Weights of a small GPT-style language model, trained from scratch on English Wikipedia.
Architecture: rotary positions, untied embeddings.
Training: a variant of SOAP for these matrices, 175M tokens.
Each number is 128 + 32 x the weight over its row's rms, rounded and kept within 0 to 255. Layers, rows and columns count from 0. Numbers have three digits each. The size before them is the row's rms in percent of the matrix's.

# layer 7 attention output, 128x128, rms 0.0893, rows 0-108, columns 0-127
110:185143109138131120148131141081198111162115110173103172084118177103123116096097113146098150109061113196113144207111190107163097138127110124111140119100176089139147083145105170122174165143092111083121140129129151152170171143193180176143065083113120180104209082072136132149125141051147152160137156138091154119112115133144119126117137152118099151144132065172158147096126089114108140155127
099:111126147114173193115113135124139093141061115109131201130135112114097114115176111146130143095144104135120116146122124162122132169161122120124103152149189115124130101100155076093143087155113219132088147109162107150093079158173067082165255096183055142114127146149168099128094097135130133143183129140110091155105143110148132144133159160163097138085199150100088088158093130141140103112122
103:123096144143136134133132093095077149169119099056166173131149121103113093143188138127136089101116224155166113132158140160137115096126113115134076116192108152137133181117080181109161119096116133116094128160102172115152137166195085082153092211130033105120118094128137105126105122123106130135090130117136103116174123122165086146137145149146110159139130104102153095084058182095095076072158
098:114178139110152140164123138077129152170130140133063126077118154128089127139155103151150098123142144143081134108170177100091151081093125161159152151077136092135133164145162184174055179108127158126140133161140098171110113079133080106092061079127169184138201143219115165113110155093159129134082142085140192136119117120164129177158109130138160141111081152112051147112077128122114111137130
094:140096141103112112116111130120169165125134102161184117178125155146094151149148131085139130127147157147135112063077085153146121116129132131108146103128123133168109144139120119182077129153080076070128079165114136148206060049166058122102141204085137098113200119068157074150188137142154095115144179153157125141086102134145160150060130099090092168155139162161123151141097170132144126126125
092:107088097159205091160093098085144118127134133073115148095152078107131161066203125117152129095168155184115141145080107117070116123127167076200112126210157172142084126138122163090046177175162066112094122087122135105178133158165145087132123125143109144142116180170170151099095144090086153099142162122156111126129112108127115142152146158137111129131108133105101074144138121097092096090132
082:098096050155098094124193159106113155139065098162108160145129149078140100109122095122121136160124113166148151120180114121124108146122155137158138122048110103134131108107088091099123211203101165108081160164124183115095160127126094106190165151119165120096132088134138088125111084071158195154119107102088120160137204139118129166154122167091104088158119150131098101096130181168172119107101
110:139204100056150090116138112113095140159141099149063102151115105165097067136168160125126150171121120104082129159130129147124111153122091121119132116132123160102130105132095125110109101090168073035083097096127137121137167128138144154143157077148172134190138058184064091153146113079129129052116167194176128156097082108105157129112101150157136112088115164174153117184129173120150160132102
114:112170091134095098142124089123119102078138149139074119129115076112109114108133165095118133131117168082134159123070131129145111142157151115141129129149090155175155137170142125125112160115180138167088107179189098160140076224123094117064120101136084149184230099115050138096136171099147114153137125173082123183141111204176137110146108157140192151107154136172132132148131130128171158145122
096:106121110147145079100129149144131162129114185162093113118129099119099127144130091125133134113093089114144128122112100157093106061155086095091129131136139115163133128122149101175125156125172193113218174074086115074170082149190164100136085117080203147090058090161110157098110151063130136149137169151149157144077074151105107110118134064117131085176074125137153145194118103112123116095102
106:150100095145130116174133097152117135095148126144092092128129120235150100115116134106170104140089167086118151137140120136073154119153091151081143055122097150186181106120078121127088097177090093086126145157093070091089095099179128146080111194159087134059047127156147186160102152138147131151161130119129150122121182132184122127137134103142136167143113126110176151097193164138129109111151
111:129150085127148147123116127126149149127110124165164131125072080141066078144070086168092147171089148108162111138170152094116140127042132132126143207157155106128178188130076128135119108153133135162131110045146173114118061128141085161067132098094147074074095128141172153123155128117096111074117185114151155071076102131140136127111088128113137166103160080108165155194107159123120112137126
092:109072152090119154166132119095118158145139144073145145158154109126133140157057170147110174127164112150190156120148167060086083214124106112109137181151121105137136070151167109123102117112186113147165139165143119079153133131185107150176161116089086164184124118119186128104171132145142115128150124145133108093180120201141124096095130067177100116161132102177187122104126160170175134103173
095:094176078142148147147133135098140106113149157173140117093176099105077149101178137165136095107112152113123139132149140144147105107109109206129149123114147101189152112079147111053135112126163118150145164070148144091068098151094066091134192122080117193137125136168141114044082163140074101072061180124179110091123125108131180141127116120107129058119124075132122098152080130113112106111120
102:146122101147157125109200145116106116122088090129097104178145140167064132154107138152162109136086126157108118126118132124055161095128164141140051148114143098183132070184087178135100136125145168167194091098184145177101172161123115147122151115158130152155126218183144082178123118157101155167157084094146116118170106084113116102123111172150166068113134175098117108108135142108076109111085
095:156121157130131115139112113129098141154127135102105105121108073157140154137143035154122070149077102082143159126109154140049113102143168116143099143112121124076078056084070040163143138171179129103103128129080143083173130105189140107102159133112096152136129165098102142175081159102163101149104140100092076121131150129122192108121091120123108126164083175117185142157072169123088105117161
091:105151135117176111117136137078086127064114116095122157037107167189137118096168138131143071113111133101121115082163108094145108210073105152048073083142162089061120136116129143199103085144067138104144102107115109141098147129148159108151122107149089102112112139106137109137111150089095160140202112103192081116116083125141113150158181111133170154119123136128174085142150119109113154081158
091:078108142149105080195154110136109097144162118158121137141159139166140064136130095109180161104104127153151117133109127148159112126100058115096166155179115140178130093116124192134097150094073105163188120103145144112077064088163151096133137095119104147154118077103127176135110131136129120166146193069100134095165131109169108103198089090087174123075141106078136123200128131094137168071093
108:118129114122125092098115135118091063204178136128151099140090165090116167149180140129151108128127163143125147167146151121152120148043116137117149100194112105107129106140155120144147171094104065128074149129154164083116099061103083091209121094120068165109126103108158130120069069139139198165091087112128134130124091121104144148153160173100155106146122113035096106104128136146189099123125
105:167081121132123132118163099097138165147177158127098124068117114117087144165095118124096175126093145106117138101054170147125135175176150131177140108157128127119201115169063112127107182109123173089123162105143134104184123154085138166090132116097110135111109104122128164167127167118111125160141135050117179168062088154161176045150164157141133199088095165117167159188124101123102109100115
102:161121109087129162124085147112138101116141087113084149130126110164154089094166091053108155123126151108128166128166152182126087092133184066186108147134114089097177145150183147127128138181186097132127143123155106090084165123079116228118125135099117175158073063151116154138110164191171096128127063116131171108169181133166154155142109117114159176102152144128128189112156158111135117143120
100:105117105078112125144124105135193125127106070175173068125110093107114114084138058133106171130131175141106158121133169107138165161150147129047109118143105164161191056050193160155174125124120135183146126117136117122156196106115094099165214082101102212182118120121145160182120134141126119150144119140125119143082085105121181120122165110121130138151142145107127154122138149127104174147152
102:159084109127162124103087142117141100095200068129115149161115062138102078126135119133148144167115121129168097117102104143179027112134168134150144142203083062150132118103079150129142171158069101101101150153160160110135099092146082129121213130136070154091132166114086142117113085144140131099141195134111145113102148166138167153117150189130088117131111097103125132125119204131149161151078
120:135112136123158134137103195112111125107134118168102139188151145139108124134184190194139101120168150136121122092082112161164150115116130080147097140116199137113119139124156150129114081157095097076076135168114137127085068174154120098163163083106141068104118211157118151054146042118074141150134191102084111135084126123113081119104127195139148148117151150133160096113092107178145103149096
093:149100130101150144144175101154095159137051170143129154119069097161145166141159098121138105064117111144133130137134149155158150125103195110128132133158125158110175181128149129138086138067076171138152120126120108072134112125096123123134061098183100144035120126092133136093100107051121113150078076082105104172117089134174061172163206085116128137092148111147096158115130093126146095113095
093:153105079109145173111196139098132093156150128153129144185137140136153167142114161182117116197097161164158101178178101173126120116220105064143145148058090169101092044141112115146121121146184092135109051114119137120079089112090114078161143164078115124101141094098137122158139150109154090132122127113145132112180139160076167141111161135098098108099163069136122142147168085105125134145125
093:113108125076099150126124130172102159092118097122126103123173102099148180171118160139149127127098144181098121085145126100141050103110078183144117119104095176128129182144126106231088165131142096149171129152131094110120088118111127119098093117112175126148133171248127094069139131118021125115123108189119136080134140137137130098102161132123152097120173132132140074115130165112151084159128
106:111095123166177147135107146123126118163125112153109100121127132137175146144116124104069123121061158165171080083136117116175125123101140179124120112179069118127081106197156125081117112088126160133167073172131153163101107161081215134186142140134110127093196080134115149064135116073161094131079117154128106132145088129194100093125117127125149150121147104198076087105212110106141109131119
111:104131085137110151099145150128137193101144108151110158044087116119154161143125087157104120086136109193074105113126188160181136081087133116116128084098178200140097148103092108101088119109171169135152158106172132071145132170110150148119130139133174148081100062140159141107142131107189102134149128180109185117129145120176138079138121100127105100093075106143086152159135132069185055118138
111:131146161183137141145037074144080149120123139126119148097145130109055129133183123093083158126163169131114130111114060098181199150064098102105113108098130180124114193119127134124150179058154158175110114110155131070144118111126090079169093117150133114110126086104068137168128154104063126149099112094113103135091114113177140129168130160078121100133191107132133129135132118094164092065143
098:123148125129149132125137121110171171180125132096143145141109071137149133105113107114166118133127109158158090165152049124134129073127112106085189117179130125101173154183110176155106136089194144088090148116174131110143169179100112114201114189122094167127125049123133132104214193180124132159104086166177195163122134115109123173097152141079155119088146101136083106118125151093160113125149
087:088094162143130131128147158103156198134171127052099122151114144140132071165164138180083064118099116160156118069155134172141170118065106102072148194119138146097129091157109119126119130035072107072151150136137085105140100088113127135167137126109075138125135120161149105176118136131087154136128172128186108190127107115144157146067140114136189110092109122167113107098139181167094114134177
096:136180113127135131095070161115101154074132176106076140112155110072183120075126137193177101100139084098157100185162199077110176152140134211114169119184097095108076144151150137183077108118185114141099121161104093098163124121115144116097109175133138185161107122188163129081132159112135102140118135162135118181177154106141126134110147075102103144161101115175104094137127164143142137102130
098:133152121093088119155184165144137133094158197111109129138120069146094153103164186140087156175102116099081165142139086078070117119118136157147098153095144115145108090067148114120165138079114162100131147141154074091062125160132191086086095136102113056121080080159152175130181163165132097152116099117127179164132097119166068110172125059121140166099138105109156091130110116128150129157171
093:102055110140073116066076151176161090211168154112127129130129153133093164087074126145161104168105142117140122120066138118126185161137152133158098112102157117132089131087084141165121134095141122136117164141130148154167086062092129107141134102039146167059049113092095175139159150098158063155075099097123126120149165141163125089121143114113156121119096177104120123155099094094155125137114
095:071078132069156133074151162126165135167138132242154173132134157152142096144152130192125130126163088142127089123142126127102162132148188142149166058115102121078163083138134102161130109041107111163163158116104106155094128192145142101142170107146064085137111096184140128040133111104127128102135192118142119105094116127112133118154121138096165190094115128169124094135139145172122133143114
109:137140163133176106151170093169153100163138166142159168148143128137116083090116105202110136144149126153167173186139107059138141124074135083141105111134152087085196166113131108111130159064126137103146141158099159054109111129130085115116163210164149151174148182214121119128145130105071101111068134139142107103074159115109170151125122079133067105151125118079158103093115166151120137155140
102:100112126104121134092132109127085157110148100135071124123160182075090135150163111093150084139127191106121134165138128179115193166119076171145145115150165091110182100155121203090153128095154150117115126108098168095190157074144102121102098168097187135094069189100135121125143127097126088133184134137106108109156141161164161114127088142123146114165149189122150220074079153159135100093099
090:139136111086081153073134170166125120165092122155101139102138142071129122070143117097105122127167095134158147169061137112133146153000187199127139156099101107101159161190150180071102165119107127140112083116102161144145101101078138086154115119118139162122096094157086107166163155148158160148099165138159168139105111137162132136084106152117167124107107101149067076098154082149126131158126
119:158135167165092130124083158090109072150129130139106151128124142139122133112100144147168179149099093172163126133112072166082128152096111171105100106135135140167173121129179169130110106118107170120165144092178152164167145120115160210148109133113118205129209155018133150168144161048144118078134139159097088105110157175163094135105126113183104109094120129140119135125131124085137128067075
095:176194169124105110079169071136179161096082128167113106155146148155123175094148135111169076094171154118140084174076106123102125142096093084134130090075093174131173175049131136128155179124131082094122118142176130097118096106063190100149124110092115091101151105085107118139120137144141172093126157142130100138155111103128119187071082156108174144146144137084111138167171104086136173154114
101:081167169153114145107102068211091125129170130171086139122142120104191114122065133195142152143139074149053152168082116143136124106094162099136095101123100171144069144092126084180125154141155129151149086106165145108148109143142116176117122104182131081204151100113117089113106168132118129094093136123110112128127144145082164156089095062122123100155111103156070132181151156119138094096190
106:105107149098177159152100092123088134109128118160116109173099135118098171191133146121155132123166158151167186158130098121133154109145208175090132168129091098111094074142090096189092127128122129157143091119114156171143139090068165159190138013147126086154156176070118145147116069068097102117160129099083094102140113115130104145128115167126178111118136165091113116156140086125106156177100
094:172125128121123160154134159117071119146132138135153154147187128114159092122129095153122160107097176143127064136129121077111147056053142109131152126134103086141137134133070068088138124141140151104093141160082111109079203101138186131147195145158138122111108220191147109095084080072096124101112107134124063155126174091119191137152116143205101102113109123104145111083131103147139133103096
093:137095150098141130091120043132122135080125156146113102142143151116119085137136074154087138100155153177139127181154246097142111147156114125123099118113035085175151164151145097091110120033077135129106117099091107104074091133128205087166154169129196109158134137151100145136133135116096103078144132123142071128145143081133179141091128136089151112103117094152111138154147141128145119136083
092:118151088146134149152100071148110122144127172151120137129108169082146131147180134147116129144169155124172167173125169126125066051182100128078134090081167194133224153191135085122111100162070136157118169136123109146079116154128101155122207147148152165147077147189148091102125107109122146122115099173151079161140145123150149136113202134157114129144098160181122111156152117151163181121109
087:125106118084134129085127094073125131131063129099126096156106111137121131119079115145173080124110147079128138168133113126172128148060160116135085058098100109130088176178092111097094123143179156101109146064136139123193210093094127120160137201137053140120110113074158177110077110086130102158145110075180115120120158095125170126111081101108071161088122147157116097146087175135136141131136
108:122159141220142088186101105147143166112097136115126161091098152130113175124149152106134143067186131149076128098118098096120146120166182134156100161157088140102125134120166070142171081137096098092099161111168170035166081138163064097098118149140158143146175164191161142090169104148126126121113149173135150112123153130116110155144114119137066127134135122102113093115134178107155039077108
091:137131111087130125141153078083147134200098141164130121147158115151117103111110162150115155126119102148184126178113113135152158086060042075212108146165108197143205137077168067142086136169082141094141134170108130140116143102134195125195129115075082125148079090105158175137146111143123098172116100140083166154131149139131134133137099165112140109115132068111156091100144139153137138178141
085:128164089134102133137152097070180146167116116174130124203128132130134157112114140101139107090109162131176128094180137079062164099145143150161134152152100134113167092127161124093068121118106144174118048112129114104079129121051120145152138092104186105124151102126140143136137103105135142184152118113146081155208093145103050115144156149035126077135173133126090133149149050100102138137148
101:184122146115092139183098181136141072156140136121154138133100166144111122089137098156137133132133136223144211100141089139105162139124115111175105150125203163158107100161084073132134124173128092131189130147091111181178135101094135118142110087077104116168137169067145106155063134118188139113171099065098133131080113092114142096186096076075113139109126147125108155139092122133125180124105
098:078087137123161168124092129091172132090122197126130122154140082147086132154135164127155133068097149102103084092127124194168131169127147124138138147092127176134052140142139170115146092160114137121176148101131180103121121098146141154159180124174114144134125171152204123055095126037118104088119120095129134136101130096166116110091185101165077091104087094123098108155133122192201141150095
098:143145114105128172127123118189137106139195108170112163074093105121107148134109102108171130127098115173135175190115171115180125113078085170147149085124146119166108118163139129089169122156132120125126079109150115110093105115106114145006129191139180135137122073155129081078125109166180124156105098146120174108156125195074193060079084119133127112128146112091119128098124133118107084091142
109:173133090108105108118140111101119117129100164122122153098188083105162168172110128166159089145205130141128117079095130152145086087090137146185142114122193106135148127109115115156161085015135100146112130125122095136172161104157068157053152128132082117165106045107154119103103109115131140153102145156123161151137116069090198114143173167181127182126146161148114141155163160110115138083143
093:156127145128137095088162112175124116096134125129097133138111089100138146155099127124092154177151176083097116185092112134095093118091128108137185133161125070182105096100097082130160145159137133150143105089091097101080122052143165096145090150092219115131097130093077110167222130122090147172095145093162183149113147194082117144106124070123148061101137147111143090090097107104123131148104
093:085137075165144159114135128170113125137128103069101163173123171123125118112159079106149140167099065121140074084127111091148127143110093106109125104127117136124136038130161134053087131164128056146111097124109150091133159097098073113147087120133169166140081142130160085138084100150128205084166071140199152110171150128077136133165144153135124089157123136045090098081098152099132114134151
091:141112160117159130109171129159173125115132133129118128113104102162133107076110185112092172136098094136104124122134169148090167098125173176157150075096127166148096135125107112123139098147178141105117055151186109238064112112189116162129055042129147080122170150097093152201169146126132123146131160143170135082128185145157095171149109123171164146118167111159135127177099102132111117142127
114:094110111090174191167155157150108141116139096100102135137112133126115131100093162113125138163104119147109178104196159084143117133161136140084114128215109142141152117140123134071160119169154091172151122107125112161110048152115115141128081100111099080105082044112147135131189129199098098161121151142131182117129147099172111113102102083096139112069212112222132127114147092166112130137147
092:109110114129107167117149100108093087154091125173097151093162158139159137201132197096091133147209133121107127085097129086120169147120175089127172115148169117222168180168087061117126126094159104120096106093143170129135143144120107198151060127118070105138161168122118159110101105113122127143075156093161105122161171097102141156153150104186154137117177155151162098094144167135077145122141
086:112151149137094102152145183096074151108173147110105122177070191087134132086129126186113103135124158173121090131108111129147135120158111112153140076119133092126135128101169135164117140150144134134074163101173132166076084131208124077163163159096119106166133209103158099025178141170127112205161113121161121122135151131122070117116099169150130113111118147143156074130147147155132100058095
092:141114112075136120071140146141117069102132091116141179133130116138118129153129144092131133113127193124074197151105095134137072102162119177096137126124095090127160056115117162145172163164066118113129170110033114100138180117107102163172137171095100125140083086107173101123137088131134127141214136082102178166100132116107185116124136091116099082153115105100148131083154150164095109104202
110:159060170141105145111105086140104144075081075137197137115102164124152103103101109136197170181114152104148167151107174176094104100124158136150120164186119170137098090096152180158110121132073119132143136169112118180116161106080151103059124190161117103188129173118125124165142129124068129104170126113152112129130166082096112169117124119149190156151183115051153121120111144112185129116121
099:151154167136145110112117026138119136083134113148127112137138159125150147110082145119090130058097125130129099155198092139117204161100144082154196095123111134106156054128156141071099150137071139159081184113142140161128116158125119111126163098125138146188106107146143134127140149155182046124137110159164169129166133129126101137115141121175131170173104118090119155116182109116209044132126
117:151151102089067144091106122112115098122117127147147145141110125157146063150128127164114128144192120138088111135124142175153118134149149155174160183153116154153124127161142055136138130087146121128128108137104141142062185134091152124126170151111199145180079161166075133114137082106050202060118158165100070166130136122141142178167125118195139060174162090080135092174122125116128096167122
097:145153178137148106135121144124145107128121085141077082123086129159106154144152167163142131137143166068178107099131093107150146137168111144133059142134132090151161077119137125136216046132178130173116144108139096142121150115033191221129121059123131147085117159156094135121167150121120182151104119181116131181112123111163077101106140094141159155119145135149152115093145065114072128159097
105:161123153182076144127200140172119113131152073145147193159105059120137186123141156151135155117121112135096040088142158151121122157244127073115079105133201113078130109106077114124163161155182171125134154112112100092121108142154089158093163189146127144106132156108142163123080135146111139125113170115137100130122110118107122094097158168137066159139156130133145180158098128138094141163101
116:128144176104104149159128148158087163115139141133081123170154124133108094078115146088141111105162135091169128094148173136156117116055132088176143108117115160141138118170097142131121154122096161050103128087119110094094090159070099169119189185186150097168187139183122132065157141053163139103107128114138115194131121148139111140115136070141061209087148105141089107141121144137143131124061
091:173092116115132100135178113137053128139141130085135127157180073129086114129132162122118136152115137103149120155098178149162132112179170126182127127146109153093126101146126133184131118112143144092154098178071078099068141110128110097171105109156095078097000099158119190098097123169089174178121118122163130138079134114186129130148164139122179126145164099084178152131081105149089137134156
096:129119070108111148171086123129066130146149140120107135171152154081088135093158120150104176131101128081151173172165123139184143155092147102097116072246098120129130060150097187215098119152119094121103079150109097098098106110104115093115171123144108153082136139145109105154058163131095170114103132080134105130099112148144168087114181155108178117137140113108139100139132138112093178086089
089:145143093109135148118134158185136117113108173124143182202103111127115108147094129163096155090126152104172169109086157136131143145121105140137123139129098136082155083120150146133131160118136020116219098113149121116153163140163178165117179101103163168180239151107146139079138135012123124138183130106081127125110144117115132148124157116149114077141106128135160137127131172135123179111085
116:135140126121075117158181114110127144130100099117186124134090136121131143149131094095117152102142164151113171083078136125105147096115093101129132181117098089130115150162139140154096100139129110104111118145053134169163133129093088100087126138187166152232180168109122100191137041140108096160176139159126146133096165137069153072161041196100116142117156193125098125161135113125085149136153
089:153143109066123170122130117155103094180142149122155107120119161112073127166098106110118138127189061174174132158100176020119075152104097066125145146127101130094098091158166112166192159135128177107139131103136146189148164075122108148093178126084123142144158115123138111143148083160119086134085158139102096145087168139084199129188115085162120116148131141109112174086112096134101130127081
089:097105138125145093103145133113140143133111114141121131121099067101137135144083132169088164141133101154093123090167177146178126152137131085181151178205132108163129141095169141147058136180183156220129182095131121145117104143148100113124116165111083103143110092152106203108155113184077146130109151122100147101091097102107149140133179124107211166079102095154111052151139129132167167081156
086:150144191100195132122149121137149129070125149125186121056106144189116128079126072106081106093116108089067127157126127073158139140102134131068124103133151108200082086081151141145086190137110152130138126120183121140137185123149134124119130153110080112195140144197171083093121188131178114118107120137170085130101120078132131155167122119095109152093163217131120109120125158132142139096144
116:151151122145164137121124157143110138128130168129148091114131134087126117139099173112134121155136129122177168063154144138129180149158130100093153058094044095170106192128137074161114143102083114096148100065113125143145090190173111126155117090124092140105078172127134171070158204188114081198112183105132156091176103110155131076089143176138132108163079085134106148134126121152121091088129
100:084165122156164148133127141116095143083077155175177164162137116116148130140140110119159129090075094157097189140110150177116107117174148105136189167188143106130168141091087126101148094171106128154196082140177167098123166138107160118211127099106121122101109125080177094116097118132036051114132104119132138157182117132103112165098135166100165071150144137132169123141160112083131122072165
113:094079121160129149096117144128142106131084083110115124106136122146110113106088045191148161112160120121056124123075111142183113062147103123117107115135109127143093136124111093132137112099070108162153134116102154167147128087155132109128129148151191131122171134145162194181126136076100180096127075110103122117140072130098141178090121057218083198163103096169092141072127120149106128182116
098:090153124117119134120134170197152131114126157125152118096177163122163145131124151116121129128156100144123096119057078122114034187151137134123175134113062143130158140069042196130137121143175152179142146137052128141122117062097150136070135139122159148128140127189178108134113085167122115133155150137107165104109149041062111060121115102120079146116133133103152146106112140112169163114101
098:133132148114145122153142157109166113124128169136140071130144139182145171179147137091090077139117077113178090165162145109163181136104064174101140204192128164125118137142149133063101166126098134157135106117087061140142129090167145140151078099050080127177200111139130077093168079100152123148092129148161103113131135135090168140121063150127081091127170156106123139083105088132083128129142
099:127124209135109110097094152136133175141074076125152122106148141103114147172125141082160125121062115073136135140117185143188177106113130120097055173080082161161140090127095113147093180128120103125136113170132126144147157140172150148070056148151101095159134195174142106069148057214119140104112125159070142155124149137146150146114119108134125149148101191131135156092077118111148144097129
101:125147128157132142149165089206039164164147090126166144129109097153122078137146151126155158137125129108140108093116168178082088072110154113057093092154157100130124204137144094080178195139109110112085080104159115089140097090083167136125134153169103139094088126137165155126146093143118130141127146095114130173189137155164144107103156099136132130011158179109150151117142100105119112111113
108:087120130166085108127129167133182068079136124116160071157147138139133101157172098120105109128145122125139132159140115149153104180081031138103089124184091080143158108152151178152188208154184135150116111126148160172134106153136117115131136116091110079147120151101154095129128038130098137167142141099110103099126136137110063109144086134098117111058179159109142102111127103158102219105160
088:126119161144111147081094113096188136085111111116138162110123086080096108066158170101107042109107121162138095102146111169199121148119161097137142136118151106093120122085088088060033075064157104136109112148130078107133148137121115109074123101076135153133056122195121097145134096085174117130159114082105134115174113133127120124147087150086117129113116149145126153101068166162150078127091
098:095169133166137158177075130139092123160147122203132151047162136097131117108077118114131144166198117101093078053167143131096071109173140086190107182096067119153120135153108129108129157125144108103112125156171164126148071113100122157175044084100161113124100084070114158116136132093091073110119160186120130158114118126132174160120120134075134127163156118146105149155146100106137093139149
106:177153156098124129155132171161142129162130147200141094137111131113072133183131128123136163054101183090117103134076128176136150116128158095081134107129169131122113153164173109110116109118163131080133152116117063109190124101147117152090077117099177137071082176120108207140109098119146058105120115094097163148082117136127140109133111137118152142134036161100101185095098115138107045163104
107:159135091084087097111043113119069128100148141144190111133167112156084153118158158069072162113111138131129177108112104155176103124122141156162152166101134132084167157113076097118165122136133177152076097133108107176056157118116107139145171112148082182122185131096068130139058129156124139144123122078137117173135171179130159073073137152103169131183133114107141096159145154085128139181145
097:169145127166126131139111160169150121124142041131118119175050136108134169114115139153141088153116105190132051108095174121179139128123157153131165162152145077140127106163113161131148130121074128111135091149135172174122106114092024221151133102120136140140139189091151139148085142092115161134126188127122077119096123136134137142071137116142126119219130158110099115097117121101076108155069
105:143088123107152099079161177117088118133190111134118144105130154105125164102133110092126151078150125184123138116103172093146083151111126113145065118122082144142110109117115080144089096108131154045158093133153121134142179074129167117213125142064124230101149151093121137168153116043167130139096103121092121106174160176118117211142131127105079108135086140132120158109171079123112139123110
092:127091183111098114147146102136123119174079120071097147152103141153121146110117109183106135057161112107116152126138111073123061145106161095068097149080119100096164095139161138145135098169114154197124143108129094162071041168141128179111174068134130155107128150104133193145138060075117181129168131092103135167084105154139084146085116164178123067118181166130130105120120127101106136133125
102:148148113144137135114061097136117143159153128167140173121099103149152143140174144114141165107136098097115129137108163138129150125183113113181151090093074148161117165114163140130178050138092159130146165112147073188092119106128220082190174080115118138061132153135114195153104074075063144137111138128100095130157138123146075153144126149149169097096124080128159092161151168126172163193110
112:150140138076160109190152156094186139152198130181145107089137128060093168092126115100140065158130149131118086083163105098124116065106144086146204160143150204082129155077158118125132130122127156113126125110112143142163186075076101149089120131128121144151164122173140159091149166187200116107105129146165146062133097092093128107175122118092105161156088151174149135122096138112116104107104
107:130172145120110103111133109169121126142125137155032153163097120084128067175116150103092121099208157103058179082143165172097081094101120126144149162100126150155121096039085134145142060177085181146105165163140114154142081126125156177112131145115144146182147110168133146157115138112128128121146167130106135129128173132115193152098087151098127175138064098196109130162137143125087123149117
092:139132148177092187102138055146158110096113088062134121123146117187128160167085155077135143138115123172187165137136125188168121178149109135144173074184102115119108170052149172120137194104187144125123078092149134114124102155099145183094138160121108142158206140140141120135088096160128133146166103089119120102162105193162113127164131113145084167122156158082110140096136132121153130128198
099:109133146080141129112154189086108115128146133165115083146106137183106197125098129133187117158137135184168144138138084141091094069143163115152150139160179100165138049125139174107106105145108141137106190117087153178154146089084143155119078149127109121148175205113055156117219152078147120138145115131107147149076141150136134175078132084182172155122083133126134080092120093118132128120126
122:214152100146183116183157142132137156132139067099123083123123108138176095160180110159114097085135095165130145104130154148094140120129159088175128109105122200077090110155115144187171102145124139108058156089145095131141150184132169150096108060143139164106116145180103113145103086084091202124111112170121149157152076133129093175134119170145156087156129100161159074112115169110140105182153
090:089114159113091078168121096125079164162081100188120162124129119162082113137197143133151121108126094110158111062089123115141146136095080165175156134117160155119131097120195122104138135246158159157161117169100160150092085113147095076196143120152174110119143186162136110131105134149103171121094143143142087144071129095094128179129152133173161113105149151163056144101119138168102110115103
097:089182158116113099142141129139108126118180111103169129118111098096127158174133118166131186106142183186166090139161153172105149103156129139089084194120093160099117120109149149159096141168063205082098140141148128081120087111185166106077145104110116137161132129195090175233139075143177149112106111148127143142132122111105081108135113118157118131143108178116171098171164168169136171142151
109:084143119156120119128153148160120114127138084132198134081135102099125026125186148124100133114108107093065116083120152073138108133169152111188124124065165176145110127129101162115083153115083179090115074174112144103155167124160085122136095132125146030186127070137128127137202098146136115120152139188147140145156132096058098099126153132103085128119114090162112111094094103144116091106145
097:122147142133163186150198133109120092145144135126125135141073141144110121083115148125143111145129105062116098213139101165098116097123112174134117107131147101064108138162132125097164158117083117125157114172188162143174054155086145230124108127155072134178126093123143122105125155225120172128162084139134131154088105133199139113086124135113123211108110095138083133146116147183135120129124
085:120127134137126156127192123097079113087133152105103130021088117134129135145142120133145137133157146192153145108145090126211064128095093125157136079172112146220110134181159112143109149166094117093104154110127090107071126093196167083111120153136189138178070130143141156144152173132162096171130097152158150118107104133119124144171112098151134171189096133078092156118150189100137107133137
085:089149114124177122124143137122181086066149108156115102168176158093150148084147120155071161117136146119208186198098175104135053152134060111081134175144114157132123104093146174107132145128161163112106118161119143123098135106147103175166120084116122125078121110156161109115174093046073099135129184173112102153093149125124084139120107183124174138110139146117152171093167116171158177129113
083:165110124133087179159145126075098199092170163115139117103104158112048142115130137105147134095087122112130167089184129139120146140060127125160107129126116129170111180119119126114181091097079095155125122096160115195124162146162037079126164126164153109160155167077117071118167198121138116117160081061185159071124129133118143094131161145130143137120133163162093123075074150113142155116145
095:176114159100128111141120127092153161075114153110143202124167157095147144150126100130128148130063113090098119070156088124077108141169099127118124082197150129122138063072098030187100165119138157203153130149143103179094124165142156146111169082140143122083114140158182135098150114107118157157155087131140084177149103177154107062153155123150143132127114145148120136103139125127182145161058
105:137114119147126109179159145139101137123135147151106092122196149126177105136135120132158132168061127141162124176133115108096142094137127122099101147154108122141115111094159119139160086167110154162122091176128112117154176144129111196072084120161147145167143156161119062100117142097184037199164095171092164181113182118150114075179104040054112129140137173116153152119167133145132179145155
099:108118134166040109116139140114075169153127106130067158133120093144157111140159143123113097166160080149087145108109105097111133089145164125176125146167149080114095202107167062119148113131110149095097146134094142089119120075120070141191147113181123123063066107055089146208084102159198181126130156091157122143126149165136114132144147094120107143096133137146092112163101182117124079133140
099:090124176136116106139121110106150162092149136119173127141096094148131144060072115122110143134126189145123133133132076085094115146121086089093147115116088196108111121184141156127150161102119233113078147123153158059133114148116124122082161130082125076159141141087150137167106118158149111141122189118136160157114097161105081149060128115126034144151146119127072123157122137023108140093131
096:147128117145181115094102154121108112097134162112110128109082134165170098107101130134110182164160190119077155158122117135126146238090096124162170112144120110111155109137095086184106158139114117169109042098177120167084169126106173177091124081117159137158124113094056106171155113178171125141127154151114126177121106166121156125168064124093133152095158169107071139155180170090104138127121
122:171099086175122176073099128116092111134107115145122104139133066155100126092101169174102092137150140164026167119136149108142131127108110064123147128135137108072100085146123148166122133146130186161158133148178147088114152129085156196172144132164114161045076103145136122170087163123059143136118085126163172141157121143158196183147193132122187097130110118097140149154153121163110138130134
090:159110115174094127115145094114073129095107128122132192144172153054067137122092128150127128132135155105158153154125067136089156126141075162129192163092077116076129087160054137106135207135152137125093134137146128121101131123199116076117181096180115074146054176115102110075137123131081150084125104104101112111106145175143123174173148161141166154186115131120125107123078160134152131159107